{
  "vocab_size": 1024,
  "bias": "none",
  "init": "normal",
  "init_std_o": 0.0381,
  "init_std_down": 0.0,
  "lr_mult_up": 0.705,
  "beta2": 0.95,
  "max_seq_len": 512,
  "max_steps": 5269,
  "dataset": "wikipedia_en"
}
Each number is 200 + 40 x the weight over the matrix's rms, rounded and kept within 0 to 999. Layers, rows and columns count from 0.

# up: layer 3 MLP up, 256x128, rms 0.0781, rows 172-189, columns 0-127
# down: layer 3 MLP down (transposed), 256x128, rms 0.104, rows 172-189, columns 0-127
# gate: layer 3 MLP gate, 256x128, rms 0.0801, rows 173-190, columns 0-127
up172,280,219,211,193,274,178,214,217,166,220,153,209,225,178,191,190,201,218,188,287,221,181,226,240,186,183,262,228,180,212,186,179,162,215,179,156,257,161,205,278,186,196,193,218,193,189,155,253,154,104,228,291,192,170,164,145,183,209,161,235,187,246,198,166,172,213,245,217,180,150,186,240,265,212,227,125,229,226,117,204,227,245,226,143,215,252,309,228,127,193,183,168,220,120,174,209,262,211,241,173,194,192,173,195,195,191,237,135,181,217,195,247,183,221,175,201,221,275,184,185,181,234,240,232,191,155,257,278
down172,224,228,189,239,86,134,148,149,164,179,204,199,213,152,267,235,252,165,206,232,133,242,104,246,226,198,226,209,206,186,239,122,286,188,145,198,203,165,201,255,246,211,264,230,231,252,208,202,205,232,172,168,165,186,178,192,246,165,233,216,218,164,215,188,167,217,206,248,251,115,164,212,159,181,205,177,245,248,214,154,195,196,253,181,138,176,172,204,239,197,219,221,195,239,176,149,135,262,200,225,167,216,209,237,263,244,223,231,208,131,221,198,232,214,254,207,185,198,234,122,145,211,250,237,196,205,211,210
gate173,198,187,212,187,196,208,173,193,193,261,277,226,155,198,258,247,133,156,273,219,275,199,217,194,193,204,192,169,192,253,245,204,151,100,246,189,213,200,177,196,242,218,129,207,200,197,174,202,240,233,202,235,159,187,210,236,216,195,76,193,178,241,168,157,200,196,198,225,143,193,190,160,228,232,246,165,252,230,169,218,160,265,141,205,144,166,199,222,205,232,222,167,194,138,249,201,187,206,181,218,248,184,136,208,156,260,220,207,252,193,152,253,165,224,117,240,154,147,208,113,201,150,163,216,221,203,131,171
up173,139,144,188,199,196,241,144,159,255,170,152,198,180,219,175,213,239,230,218,181,225,171,119,173,206,266,185,65,232,237,231,202,259,206,152,234,220,220,204,122,185,152,198,198,248,131,262,206,223,141,177,207,156,204,142,213,102,175,252,170,196,199,198,196,148,173,147,91,161,221,188,222,169,192,214,182,147,170,124,238,202,172,160,189,267,259,170,110,252,198,179,221,149,196,145,275,249,203,212,232,129,113,214,196,195,140,157,166,168,173,201,236,244,230,189,109,170,202,224,188,210,205,280,230,220,203,231,243
down173,168,173,255,204,100,161,166,263,238,228,173,210,267,232,188,176,162,213,267,185,219,154,180,181,185,193,175,178,141,208,194,143,282,192,175,182,166,210,165,160,205,174,103,255,156,230,299,206,254,228,111,209,262,166,243,196,214,151,163,201,258,245,205,183,187,199,166,199,140,235,182,184,179,245,181,182,185,199,154,158,137,166,208,200,195,173,207,139,169,172,155,252,160,272,129,165,289,227,266,261,216,241,254,270,193,189,174,219,208,153,165,259,217,180,150,127,109,124,166,178,197,162,233,183,227,170,178,186
gate174,172,129,155,110,254,216,227,162,179,225,236,231,200,191,211,272,249,214,240,208,240,207,181,176,154,149,241,222,108,197,178,196,233,220,183,201,228,247,282,227,274,252,189,259,195,193,252,259,216,179,194,222,192,216,241,199,225,229,244,258,224,247,208,189,228,201,195,262,179,232,100,133,157,237,213,199,222,235,218,163,201,149,184,215,175,173,151,196,180,217,220,240,232,213,153,129,191,120,194,167,209,189,178,214,214,168,196,198,168,173,119,223,217,277,220,181,190,74,163,232,191,254,141,203,195,195,203,155
up174,187,201,210,202,210,184,180,229,236,206,254,281,232,191,194,136,217,301,207,110,197,162,216,140,239,174,172,174,264,129,172,163,279,178,154,231,209,270,207,152,199,210,196,229,221,245,221,173,177,230,259,263,185,219,242,286,271,142,172,170,205,166,206,213,204,195,203,156,196,166,296,190,196,166,145,218,239,236,210,256,117,248,178,137,156,208,181,188,194,208,245,244,186,241,215,226,113,223,255,257,213,259,189,169,224,237,211,203,192,201,228,193,174,241,172,244,160,263,167,159,221,225,215,141,150,201,229,245
down174,213,211,165,269,186,161,208,226,205,221,148,182,181,134,174,199,175,157,167,135,158,222,142,176,239,183,248,188,147,171,268,208,308,126,177,190,287,243,278,231,237,272,213,217,185,196,170,199,220,92,159,179,207,154,173,208,293,216,172,232,134,216,218,198,193,247,151,207,238,219,179,150,216,249,204,126,217,175,185,203,199,199,218,192,147,195,192,224,204,204,160,215,277,199,209,227,196,172,227,170,231,120,183,160,174,161,207,166,200,233,242,211,274,269,246,136,175,174,209,162,206,245,156,253,146,188,139,186
gate175,213,140,171,201,212,251,227,210,155,153,251,226,239,139,187,187,153,191,233,192,179,197,206,173,225,172,242,142,226,180,188,128,205,297,275,228,208,166,210,261,190,116,236,246,235,157,166,252,140,174,219,228,165,110,256,213,231,174,130,220,215,140,163,272,197,196,203,277,207,300,213,146,237,216,210,200,220,218,198,163,200,225,184,164,167,155,220,240,213,190,158,198,182,159,178,212,259,216,186,253,267,229,178,162,229,186,196,308,175,142,164,115,294,273,216,262,126,231,200,185,161,215,178,214,277,98,174,214
up175,140,190,233,170,155,240,191,220,337,219,141,183,186,206,242,163,214,215,172,92,238,130,244,161,252,192,264,183,229,274,155,239,196,130,195,159,184,235,197,224,103,198,230,260,173,255,173,199,204,235,187,193,277,194,159,153,273,233,216,177,189,258,234,247,237,210,165,194,215,208,262,310,230,203,196,217,210,211,166,226,185,152,256,210,223,183,263,115,236,216,231,209,203,214,163,184,108,202,229,175,250,181,183,182,170,151,220,169,218,191,200,243,196,152,184,172,213,257,295,241,240,165,202,156,221,265,160,216
down175,271,252,189,254,128,115,152,251,219,234,235,208,225,235,193,220,215,169,194,295,173,240,198,206,167,197,162,210,176,246,232,46,155,236,158,193,173,217,238,141,221,153,139,184,181,198,161,191,226,155,243,174,118,237,237,126,218,236,197,228,214,177,212,201,103,283,252,218,178,165,202,192,154,296,202,173,203,221,196,305,220,205,222,145,188,217,159,244,234,256,165,242,173,213,206,181,177,231,198,134,197,173,149,221,211,188,236,273,204,154,252,220,236,195,209,224,216,168,163,162,207,174,265,246,226,207,199,189
gate176,168,216,218,235,219,184,225,231,212,168,181,233,179,130,234,174,232,232,218,248,259,232,157,106,316,166,205,226,182,147,177,240,183,295,198,187,167,236,205,232,170,171,190,228,159,199,182,246,149,223,253,240,250,158,218,189,187,262,134,175,202,226,132,205,193,197,203,209,240,247,116,148,158,286,232,248,223,193,239,139,197,184,244,259,226,224,177,214,156,224,278,180,266,251,164,230,214,175,248,154,224,151,232,208,127,124,159,261,230,180,228,216,219,154,235,242,265,223,182,233,235,129,177,189,228,164,255,207
up176,236,218,199,201,242,195,153,198,249,231,188,292,132,128,182,194,169,261,241,215,179,204,251,129,210,148,299,186,255,202,197,142,250,277,234,139,233,206,205,249,186,225,230,242,172,194,271,241,269,202,205,252,191,219,188,150,199,257,161,192,196,169,179,245,184,231,144,199,177,230,181,204,107,216,208,189,251,188,172,186,252,296,220,165,169,210,180,220,236,204,205,254,231,245,192,166,261,216,161,238,194,177,200,237,144,205,87,209,213,205,160,183,297,167,206,244,245,200,136,243,208,185,236,218,193,187,144,205
down176,186,108,220,157,218,156,182,212,227,179,96,205,221,203,213,182,261,99,159,195,150,206,94,225,121,183,188,227,209,213,168,198,190,188,131,253,156,198,295,198,220,203,184,159,189,249,147,162,152,195,154,180,179,212,276,215,161,210,286,104,214,230,212,206,202,177,257,257,205,166,195,215,148,200,187,206,189,181,182,165,156,207,199,199,220,250,198,167,151,225,182,183,169,289,187,170,164,264,169,176,200,226,187,77,191,222,160,107,205,238,266,215,251,199,180,158,194,166,249,210,176,228,220,233,236,194,243,250
gate177,218,178,147,224,205,157,193,197,263,181,209,257,274,245,260,196,237,181,224,223,221,152,159,149,188,178,242,138,135,179,113,176,211,139,189,157,185,259,272,260,315,181,135,124,237,156,221,189,184,239,253,143,214,151,207,197,162,243,237,284,180,230,158,162,178,183,190,179,164,155,210,225,250,292,152,218,225,256,208,153,151,215,167,168,209,223,195,179,176,179,262,159,187,238,223,215,215,249,140,88,215,197,178,173,146,295,224,215,212,243,123,182,204,199,197,228,249,194,176,221,178,187,226,237,265,206,205,155
up177,233,225,231,224,181,154,225,230,227,136,226,196,136,183,141,148,220,275,235,170,198,182,191,231,268,169,196,222,214,212,154,236,169,191,202,168,307,218,137,136,230,238,197,192,164,193,228,194,198,218,181,168,136,246,259,198,164,182,212,206,223,223,223,105,193,158,144,256,234,262,222,197,221,145,295,182,213,155,220,299,277,219,248,246,186,201,231,224,205,189,197,276,181,227,225,164,182,186,154,179,139,208,187,211,212,210,182,235,155,200,280,212,233,200,255,156,144,160,263,287,185,199,258,142,225,188,220,231
down177,169,159,215,225,210,208,232,172,158,219,155,233,197,194,208,175,295,153,133,228,255,165,97,182,226,152,174,187,168,135,225,221,129,131,182,212,181,187,174,234,227,214,189,242,153,252,173,266,122,189,181,223,194,141,223,195,174,270,229,215,243,203,107,169,197,121,183,173,204,162,225,193,231,189,159,159,156,140,187,115,215,212,185,225,194,307,184,175,210,215,167,172,235,196,204,217,189,206,167,138,183,185,187,229,175,258,221,209,286,142,162,232,225,112,125,229,207,206,230,95,217,200,249,217,182,161,226,119
gate178,188,255,190,216,186,210,173,165,245,244,219,261,164,262,206,171,258,249,192,203,249,184,224,227,177,155,178,310,165,211,250,182,203,180,161,196,180,193,186,236,153,177,237,272,187,238,220,134,241,161,167,257,205,127,154,202,210,182,247,205,153,231,164,207,144,219,165,150,217,293,175,207,161,185,133,166,211,224,211,171,281,226,150,188,120,211,172,115,203,199,162,191,145,226,203,275,283,195,270,242,181,271,188,217,211,265,226,175,203,211,259,177,183,248,153,183,154,174,198,253,181,131,195,177,222,221,199,260
up178,294,241,198,257,213,217,156,209,202,198,220,271,179,207,220,166,202,234,263,158,254,265,172,197,271,186,180,109,178,235,202,142,246,147,219,232,130,244,212,229,186,174,178,167,236,309,231,218,210,309,240,191,226,145,195,241,159,172,168,183,176,190,209,280,148,195,222,204,181,146,186,245,165,216,80,275,158,164,121,154,106,202,223,218,214,166,215,171,236,232,167,217,196,190,166,152,183,186,151,268,256,212,192,178,223,192,162,180,146,187,243,198,142,175,166,166,207,198,172,200,161,205,195,169,214,174,189,207
down178,185,269,245,242,213,210,185,230,228,197,221,155,226,237,131,193,254,239,249,220,183,205,181,143,265,209,236,215,212,214,242,247,234,161,208,198,189,168,259,271,203,192,319,249,199,155,229,194,244,131,168,221,174,164,189,220,234,175,222,208,178,254,196,177,159,278,188,228,201,272,143,170,125,208,217,166,189,316,205,199,240,224,152,223,148,199,192,175,181,176,174,139,178,190,266,234,275,204,190,250,223,186,213,247,254,155,273,98,189,175,233,208,163,210,203,173,192,221,148,226,181,174,154,213,257,211,151,212
gate179,145,224,182,138,175,155,277,149,243,226,227,241,197,242,222,204,228,232,180,207,266,224,248,250,201,173,191,203,192,155,159,284,252,235,180,217,246,168,141,283,237,265,164,125,206,218,259,154,243,128,188,166,251,206,191,196,220,127,148,228,176,177,207,215,223,181,192,186,185,203,215,230,244,143,169,197,267,179,196,262,201,181,160,217,193,235,208,207,214,213,224,176,143,187,210,216,208,222,208,231,246,219,141,206,207,280,174,185,173,178,215,167,267,221,308,183,218,238,210,242,66,190,230,214,183,266,230,309
up179,214,154,183,169,265,269,289,181,190,183,260,213,181,202,206,231,178,157,188,146,179,154,143,251,153,211,183,230,175,227,260,119,214,258,104,228,160,137,218,220,166,191,243,137,209,175,232,169,222,229,204,105,216,192,195,128,184,218,205,214,206,201,186,236,242,195,215,252,225,235,258,259,228,181,217,286,296,178,165,229,167,179,135,242,166,190,144,230,176,230,169,213,174,191,141,201,177,158,203,204,157,202,197,270,184,193,256,112,250,156,175,185,216,177,165,145,243,185,173,232,201,185,163,180,277,182,208,177
down179,178,219,201,176,294,225,200,161,172,224,195,255,155,219,199,144,222,205,266,192,233,60,261,192,163,194,210,136,227,202,236,208,215,180,137,175,225,171,280,163,237,183,138,179,218,88,237,230,180,173,250,204,180,192,194,250,236,218,184,194,156,244,155,224,210,168,274,214,215,199,276,179,194,147,246,175,199,216,198,190,221,213,273,187,190,205,172,263,280,255,231,229,173,144,160,260,155,230,155,218,150,210,238,159,177,314,210,196,230,208,181,171,216,175,209,175,155,142,143,240,241,140,159,161,226,164,175,117
gate180,219,225,216,164,201,206,154,227,206,200,251,142,202,176,181,214,207,174,205,178,257,196,207,239,280,204,216,207,230,200,190,211,154,218,228,201,134,190,191,220,227,188,238,208,134,224,169,200,222,240,186,174,187,184,187,179,149,220,282,213,235,278,175,177,194,275,212,218,268,242,153,201,236,208,133,275,169,248,188,214,191,211,161,192,209,175,205,269,217,197,146,279,218,223,168,242,170,210,194,248,169,236,205,192,133,232,185,240,247,212,242,118,226,182,191,209,162,169,152,237,210,211,225,140,252,216,189,190
up180,191,159,218,221,216,205,224,205,184,225,226,223,229,221,270,185,155,175,167,246,214,204,233,280,229,218,98,240,245,193,223,231,262,194,179,288,192,182,219,208,218,217,270,215,207,150,265,273,220,225,230,252,152,157,207,210,239,136,184,220,175,158,210,148,214,187,246,213,218,268,235,200,207,194,274,227,125,236,182,248,208,248,191,230,144,234,197,264,194,178,217,242,189,170,197,208,188,240,209,213,232,255,228,210,228,191,161,202,143,284,170,235,176,208,245,230,236,129,200,205,174,186,155,161,221,212,228,159
down180,217,151,262,220,221,239,191,262,224,207,178,109,184,213,149,144,170,235,178,256,187,180,172,161,237,224,159,244,173,207,228,218,249,145,174,245,184,182,210,202,202,164,180,166,178,252,180,207,219,186,201,181,197,173,191,124,131,185,171,165,182,213,172,178,189,211,199,197,270,281,230,123,208,161,211,160,274,100,205,164,206,224,242,233,228,166,187,188,241,162,191,198,208,128,246,239,243,204,237,174,181,199,176,102,176,192,220,188,136,223,218,155,187,186,203,218,211,208,236,141,188,304,228,250,253,220,204,181
gate181,233,261,173,198,174,208,202,216,255,209,268,194,171,197,173,190,170,218,164,223,251,244,232,228,195,147,212,252,214,213,253,187,208,185,179,232,252,189,200,236,225,229,208,216,194,241,182,256,204,176,179,149,209,146,165,186,201,213,175,210,139,226,180,175,222,153,163,204,215,260,182,213,174,180,157,162,179,255,179,200,163,164,218,216,227,178,235,200,140,220,202,237,149,125,240,284,154,207,180,176,194,251,157,197,169,134,206,171,176,169,228,126,157,179,184,182,175,167,206,154,200,156,148,163,247,225,192,188
up181,149,220,214,230,178,196,175,204,234,76,242,192,218,219,250,264,229,203,169,187,198,171,233,240,152,159,192,222,218,201,199,265,187,196,220,222,224,198,233,192,213,220,192,134,232,168,188,252,163,201,201,211,192,239,260,194,231,250,215,205,244,129,225,134,293,153,111,208,215,209,163,233,182,160,228,202,255,223,213,192,173,216,240,220,279,149,157,145,206,202,211,166,246,174,214,241,249,260,211,188,194,184,196,183,162,160,181,184,228,184,204,155,180,171,184,189,148,254,203,185,284,250,235,98,228,138,203,153
down181,253,122,224,125,218,127,159,163,229,167,170,234,169,176,199,170,185,225,267,221,201,208,171,175,225,293,182,148,235,209,143,190,265,177,242,243,180,215,241,195,215,177,198,215,160,200,190,168,224,241,210,272,236,166,197,159,216,210,197,203,180,229,228,197,212,274,175,199,138,262,166,227,224,157,144,212,251,201,217,231,228,196,204,172,202,165,143,277,220,247,214,124,201,186,198,141,213,203,194,214,191,183,188,269,193,249,280,264,191,166,250,156,163,227,178,256,187,165,211,242,183,218,179,188,236,135,190,261
gate182,194,227,262,178,157,273,230,235,157,179,198,189,231,180,145,136,239,262,252,246,210,197,134,175,177,221,134,229,247,151,199,193,179,248,164,174,156,211,225,234,194,211,138,191,199,206,211,216,96,205,298,224,230,243,212,147,204,223,193,219,231,201,166,197,181,156,166,195,237,197,242,204,197,172,226,196,181,153,218,215,179,213,279,137,197,212,151,191,204,165,181,129,166,169,109,208,240,229,144,235,175,201,192,222,260,247,206,271,193,302,251,203,282,182,158,201,175,178,215,193,187,173,191,211,169,183,184,151
up182,175,163,257,207,194,141,233,189,243,157,200,243,136,209,218,212,164,233,215,206,217,129,162,131,218,171,229,122,170,214,209,274,269,187,172,176,213,220,193,143,261,199,203,213,198,247,159,176,271,268,187,199,146,137,203,195,225,176,164,243,188,241,183,227,227,246,247,198,174,155,168,185,155,130,169,184,119,244,128,204,97,213,197,245,215,200,157,222,222,169,231,201,245,195,187,165,156,192,156,211,257,98,236,277,220,214,198,161,167,183,204,141,113,237,251,118,285,187,219,151,182,212,203,196,230,215,178,159
down182,231,163,247,184,201,239,110,197,196,264,114,177,162,213,268,188,203,255,205,230,221,274,171,256,255,175,183,201,284,164,161,188,193,250,245,178,209,225,220,159,151,116,165,243,219,203,114,200,219,208,157,190,178,252,182,171,177,209,240,243,212,277,206,257,226,195,196,167,229,185,162,133,154,201,207,203,227,197,180,173,142,192,246,224,222,294,220,229,290,156,142,147,241,196,211,215,204,236,182,139,173,241,192,237,189,220,275,287,241,184,229,201,183,310,258,210,220,234,159,175,256,224,134,266,212,195,209,171
gate183,242,210,211,235,225,254,165,162,137,191,81,146,207,168,225,247,231,199,133,259,249,180,214,168,182,169,183,243,206,225,236,182,193,197,172,202,136,198,140,173,134,219,218,210,205,229,193,192,233,175,259,168,191,197,205,204,221,135,278,195,226,223,176,239,187,250,223,199,232,191,136,188,145,278,193,197,159,198,186,181,195,304,191,211,185,192,216,220,128,237,178,199,194,208,222,197,228,223,258,219,217,235,193,215,234,301,233,130,126,117,208,168,222,213,230,245,248,254,258,164,176,207,206,146,174,142,255,217
up183,139,182,160,162,234,215,205,199,243,200,185,146,253,243,130,193,246,147,195,220,185,218,178,153,208,240,198,213,226,259,182,190,187,226,279,192,161,211,241,186,216,242,232,172,204,178,240,164,220,217,223,200,147,213,171,211,209,259,197,221,172,167,193,148,182,181,217,194,183,142,180,217,327,108,205,229,138,139,217,241,177,183,276,163,244,233,240,184,329,138,235,167,201,190,241,220,185,180,175,149,172,227,177,155,202,179,209,207,223,221,263,286,222,143,177,185,130,179,180,208,187,179,198,228,192,158,174,270
down183,259,244,154,196,225,234,171,194,165,143,173,213,144,133,119,264,211,219,227,235,256,136,198,196,224,227,273,164,193,198,162,251,203,177,137,221,184,206,167,249,174,185,217,269,168,224,229,216,133,200,164,179,201,177,307,272,156,157,166,227,202,236,261,181,208,250,159,218,238,224,191,305,183,247,195,146,203,229,220,187,195,241,187,182,264,134,119,241,229,233,208,133,215,180,200,190,213,214,141,207,254,190,252,243,236,278,203,153,231,228,179,104,177,189,216,217,178,212,226,131,204,207,164,204,191,213,195,146
gate184,229,113,261,200,233,200,203,205,211,235,281,237,198,147,137,279,197,194,189,245,178,218,141,232,197,191,212,235,229,195,214,151,189,168,184,182,182,236,214,161,201,204,95,132,216,254,244,187,203,210,167,182,201,196,216,205,198,194,187,215,217,213,201,198,174,258,156,207,207,223,209,173,229,292,173,201,175,170,182,178,172,185,158,208,160,181,272,226,231,213,156,184,243,176,216,215,188,145,209,194,273,206,169,223,176,189,110,118,198,241,211,190,209,222,176,191,115,222,206,218,144,166,199,214,182,169,228,272
up184,124,233,186,233,188,126,201,219,189,170,201,193,148,279,98,155,148,169,174,203,297,265,111,196,137,259,183,242,130,227,222,250,115,259,264,206,230,217,182,247,231,190,199,227,195,203,195,197,243,158,168,224,196,226,203,230,218,260,193,193,104,164,206,183,152,177,198,200,234,149,229,246,183,211,222,212,195,202,135,255,228,198,148,193,211,222,217,104,217,166,177,141,216,176,190,185,267,250,186,223,202,224,127,160,203,205,156,217,205,169,229,205,143,148,251,216,145,150,256,200,195,170,182,222,208,210,164,192
down184,129,241,199,125,248,133,152,159,144,222,210,142,253,236,146,170,225,176,199,223,178,214,189,228,175,205,252,243,195,165,211,255,223,134,231,149,165,203,206,162,196,173,270,189,217,198,217,194,251,237,228,180,200,233,183,174,190,226,157,223,179,97,272,159,196,170,213,180,146,211,197,159,231,240,148,193,251,175,175,270,178,255,230,203,201,159,178,202,176,153,239,178,201,267,188,189,176,221,131,197,132,149,180,102,206,210,273,198,225,228,150,299,243,186,198,218,168,216,192,144,227,209,167,183,187,247,199,184
gate185,227,138,238,210,110,214,241,229,193,175,206,180,190,236,219,250,219,233,191,176,235,101,178,200,159,203,254,207,227,264,246,235,112,189,217,153,249,158,313,192,247,180,187,176,202,246,190,142,161,186,243,201,280,171,169,120,205,263,183,180,205,220,272,199,167,127,193,123,204,103,185,228,231,169,194,210,194,224,185,124,173,220,179,212,200,205,149,201,209,206,207,190,184,211,260,188,175,218,238,165,236,219,238,143,170,210,169,202,274,221,105,180,209,181,217,164,141,171,200,157,221,219,179,153,164,164,162,190
up185,234,188,228,206,214,101,157,255,137,151,294,209,237,247,226,226,134,199,211,184,222,280,217,152,169,231,159,233,124,123,132,241,135,198,206,201,131,226,273,167,237,178,169,185,233,194,121,183,214,159,218,233,197,223,208,102,197,208,147,180,239,182,189,147,220,118,209,158,219,232,143,208,186,192,168,165,163,260,149,232,82,247,151,192,235,189,193,166,223,251,231,204,212,158,158,189,173,194,214,196,176,230,181,170,192,139,174,154,216,201,164,229,265,215,228,183,224,201,155,144,154,190,196,213,163,275,209,154
down185,155,112,227,162,189,196,197,191,226,182,197,196,170,206,213,162,190,258,192,194,177,178,159,205,153,188,206,171,184,226,211,178,59,220,198,173,191,128,220,251,199,209,230,161,193,180,177,258,252,153,226,241,211,140,200,147,189,191,212,185,204,161,161,216,204,144,175,239,217,185,138,180,195,195,160,238,190,219,197,252,187,235,104,207,211,160,171,145,232,225,181,218,173,158,226,265,202,201,157,172,266,190,242,200,184,172,202,227,234,166,145,179,176,173,173,201,239,182,226,232,231,215,191,175,170,141,181,155
gate186,195,216,248,202,284,226,145,89,226,234,135,184,223,210,218,211,187,176,197,127,149,209,234,182,158,178,194,182,198,113,253,156,240,243,203,214,201,160,165,205,250,165,211,249,158,227,173,272,187,171,180,311,130,231,123,231,180,137,213,197,202,232,194,201,194,204,277,203,210,242,153,207,255,142,181,243,152,183,189,190,204,261,236,200,207,197,207,193,149,274,183,145,221,235,154,168,183,124,204,175,247,192,243,100,176,199,234,232,171,220,136,197,226,204,196,212,279,193,187,198,261,217,166,202,184,225,108,267
up186,241,152,278,188,208,172,150,212,231,171,224,222,244,171,254,222,160,221,149,149,240,189,259,190,239,200,216,147,255,171,128,237,183,177,175,227,185,235,200,189,235,217,151,218,215,199,198,244,243,141,127,211,161,186,222,238,249,175,271,240,157,199,212,193,167,185,207,202,83,143,225,166,177,192,246,237,213,233,154,196,244,188,267,193,143,261,165,232,163,197,197,240,189,240,207,273,150,186,185,183,223,174,109,136,228,216,270,232,243,203,201,214,209,189,153,230,211,177,184,216,192,270,209,114,209,222,191,181
down186,192,292,184,162,209,207,205,187,183,220,221,224,199,238,183,241,168,222,218,190,112,233,262,193,185,198,201,270,183,223,150,211,199,197,253,147,219,192,220,157,214,206,256,224,226,162,222,186,192,246,170,170,158,206,148,168,214,192,213,241,149,208,140,257,257,186,142,227,175,255,165,195,253,193,258,118,120,157,121,244,223,241,296,207,199,244,202,238,188,157,175,257,268,230,259,221,226,163,210,235,187,153,239,209,172,210,233,190,199,212,193,202,180,285,179,252,140,226,276,173,193,97,232,173,205,222,192,212
gate187,220,166,131,78,250,219,220,207,162,149,221,225,259,261,191,201,214,148,270,193,164,180,208,246,155,273,235,228,271,166,234,167,220,190,234,189,186,268,232,206,129,239,156,210,235,172,295,185,134,232,298,208,230,191,211,152,120,202,247,260,152,206,121,107,228,205,218,270,175,168,212,211,192,157,221,265,190,179,189,168,186,180,214,249,215,180,194,230,266,219,201,260,204,199,240,186,252,171,186,165,215,177,204,212,194,151,160,130,158,123,208,218,203,221,217,171,106,162,240,146,197,218,220,184,238,177,202,283
up187,257,226,263,324,199,226,180,198,185,263,142,228,218,163,226,203,224,188,163,282,165,130,181,297,227,195,165,229,232,190,191,313,212,167,234,206,237,276,220,223,217,215,151,242,186,224,181,218,219,228,219,175,233,163,204,214,197,186,169,220,164,268,224,208,183,167,236,169,230,179,158,185,154,226,218,179,168,205,146,168,182,187,203,146,245,212,172,248,211,204,198,188,273,119,307,268,254,180,190,213,193,240,235,172,198,152,282,172,196,211,242,196,155,248,182,177,196,168,191,164,193,235,141,259,259,222,157,170
down187,130,203,145,182,213,221,259,192,154,192,211,203,145,205,212,163,241,203,140,233,201,183,130,152,225,167,224,198,164,184,122,236,189,192,199,254,207,210,114,251,187,187,157,133,229,187,210,202,235,180,219,313,222,124,211,214,240,261,213,172,104,291,250,214,155,148,172,180,195,203,186,129,280,243,167,164,182,217,196,204,152,191,158,207,176,248,191,227,197,183,164,286,310,213,177,173,153,173,215,203,146,209,203,208,188,216,253,205,198,197,220,109,188,171,201,177,208,161,183,222,176,197,171,203,204,125,138,160
gate188,142,146,190,245,207,186,132,184,198,252,235,243,218,246,173,196,199,113,171,73,240,201,175,183,229,189,195,200,234,218,241,197,123,187,239,188,217,217,157,248,288,140,269,190,149,220,174,147,228,155,240,208,219,203,149,249,216,227,180,153,221,161,154,214,225,166,216,232,173,181,310,264,204,222,186,220,171,172,174,166,253,168,195,186,167,226,215,185,281,191,135,259,247,166,226,127,254,169,246,224,251,283,190,153,194,143,189,247,205,240,178,146,183,167,212,187,204,124,165,158,149,125,334,222,219,208,195,259
up188,143,208,248,137,220,197,182,257,248,224,115,191,232,199,161,235,219,194,127,206,208,216,144,254,239,158,159,114,218,190,195,166,203,173,189,186,75,82,190,174,258,207,224,218,194,156,233,202,97,233,206,236,129,170,136,193,242,166,155,185,153,221,233,215,154,176,186,226,204,154,214,173,210,139,180,173,194,203,282,95,171,221,221,222,94,250,164,148,148,231,191,139,113,182,239,176,182,127,251,228,214,217,211,239,213,144,238,184,89,229,229,140,207,239,182,200,212,247,222,140,198,149,212,161,218,190,231,252
down188,230,243,185,167,253,193,210,232,180,143,194,237,184,160,192,237,217,162,275,248,302,155,125,195,199,187,243,261,211,195,179,239,235,215,132,252,198,257,206,271,211,203,187,212,267,217,271,210,199,180,179,234,171,192,229,187,96,192,242,222,202,166,188,184,208,271,137,254,232,209,124,235,207,228,183,138,172,183,162,220,153,221,130,211,221,116,192,190,244,208,280,251,215,245,212,224,153,158,226,260,213,192,188,258,200,227,181,206,196,84,158,224,145,219,196,172,185,280,247,228,246,189,201,162,266,211,134,241
gate189,227,206,224,238,173,229,236,164,201,253,243,250,205,184,201,189,188,154,163,272,224,147,223,150,156,164,209,185,225,185,162,184,159,138,184,186,199,259,227,139,218,70,113,231,228,160,202,124,202,135,211,223,171,256,223,155,200,201,205,242,240,192,143,158,239,234,182,220,208,201,166,188,160,181,162,224,150,314,157,184,191,183,153,136,228,223,169,116,210,270,245,218,184,142,278,249,183,207,166,205,231,168,246,253,141,238,185,213,280,250,140,145,199,258,217,262,112,201,240,209,175,202,217,261,212,206,113,128
up189,178,203,199,212,160,188,212,181,226,215,140,129,192,159,178,204,162,194,231,209,207,178,201,192,239,181,228,156,252,240,285,149,219,285,265,122,210,204,152,170,213,212,270,161,179,174,226,119,190,241,239,212,254,111,168,239,197,156,245,210,201,212,217,193,123,187,184,165,243,173,245,196,218,178,185,151,203,84,233,265,183,155,195,290,176,133,152,237,154,165,157,172,234,197,176,192,174,160,203,137,259,200,228,193,227,134,214,183,153,211,249,229,218,222,202,247,241,193,193,229,213,166,135,157,133,291,314,190
down189,222,233,238,233,107,193,195,233,245,194,179,236,178,257,246,154,221,240,191,177,152,292,232,170,196,183,203,189,180,152,228,167,256,228,189,275,206,142,127,192,196,231,265,174,166,259,132,293,203,242,188,233,203,151,140,242,207,171,230,188,211,176,236,188,143,197,210,234,220,213,245,129,226,247,190,215,196,139,231,151,212,177,298,172,116,240,178,164,210,213,199,213,212,222,194,210,247,261,221,200,188,203,194,99,182,238,200,180,145,245,234,208,188,155,209,143,211,151,173,160,172,177,183,237,163,171,204,184
gate190,100,201,273,242,224,208,103,192,206,246,208,185,218,232,233,245,218,260,225,207,238,186,212,154,187,185,191,199,211,238,149,193,124,209,165,228,212,195,263,169,250,187,193,146,227,279,170,170,233,204,196,206,196,219,165,170,73,141,211,201,147,185,176,207,135,187,186,163,207,203,244,174,175,220,167,145,203,264,140,204,268,187,95,194,186,155,195,143,215,175,103,122,224,249,201,226,175,187,202,146,213,154,190,192,188,165,205,237,222,228,189,138,238,237,204,230,113,217,196,200,193,162,209,154,224,148,166,208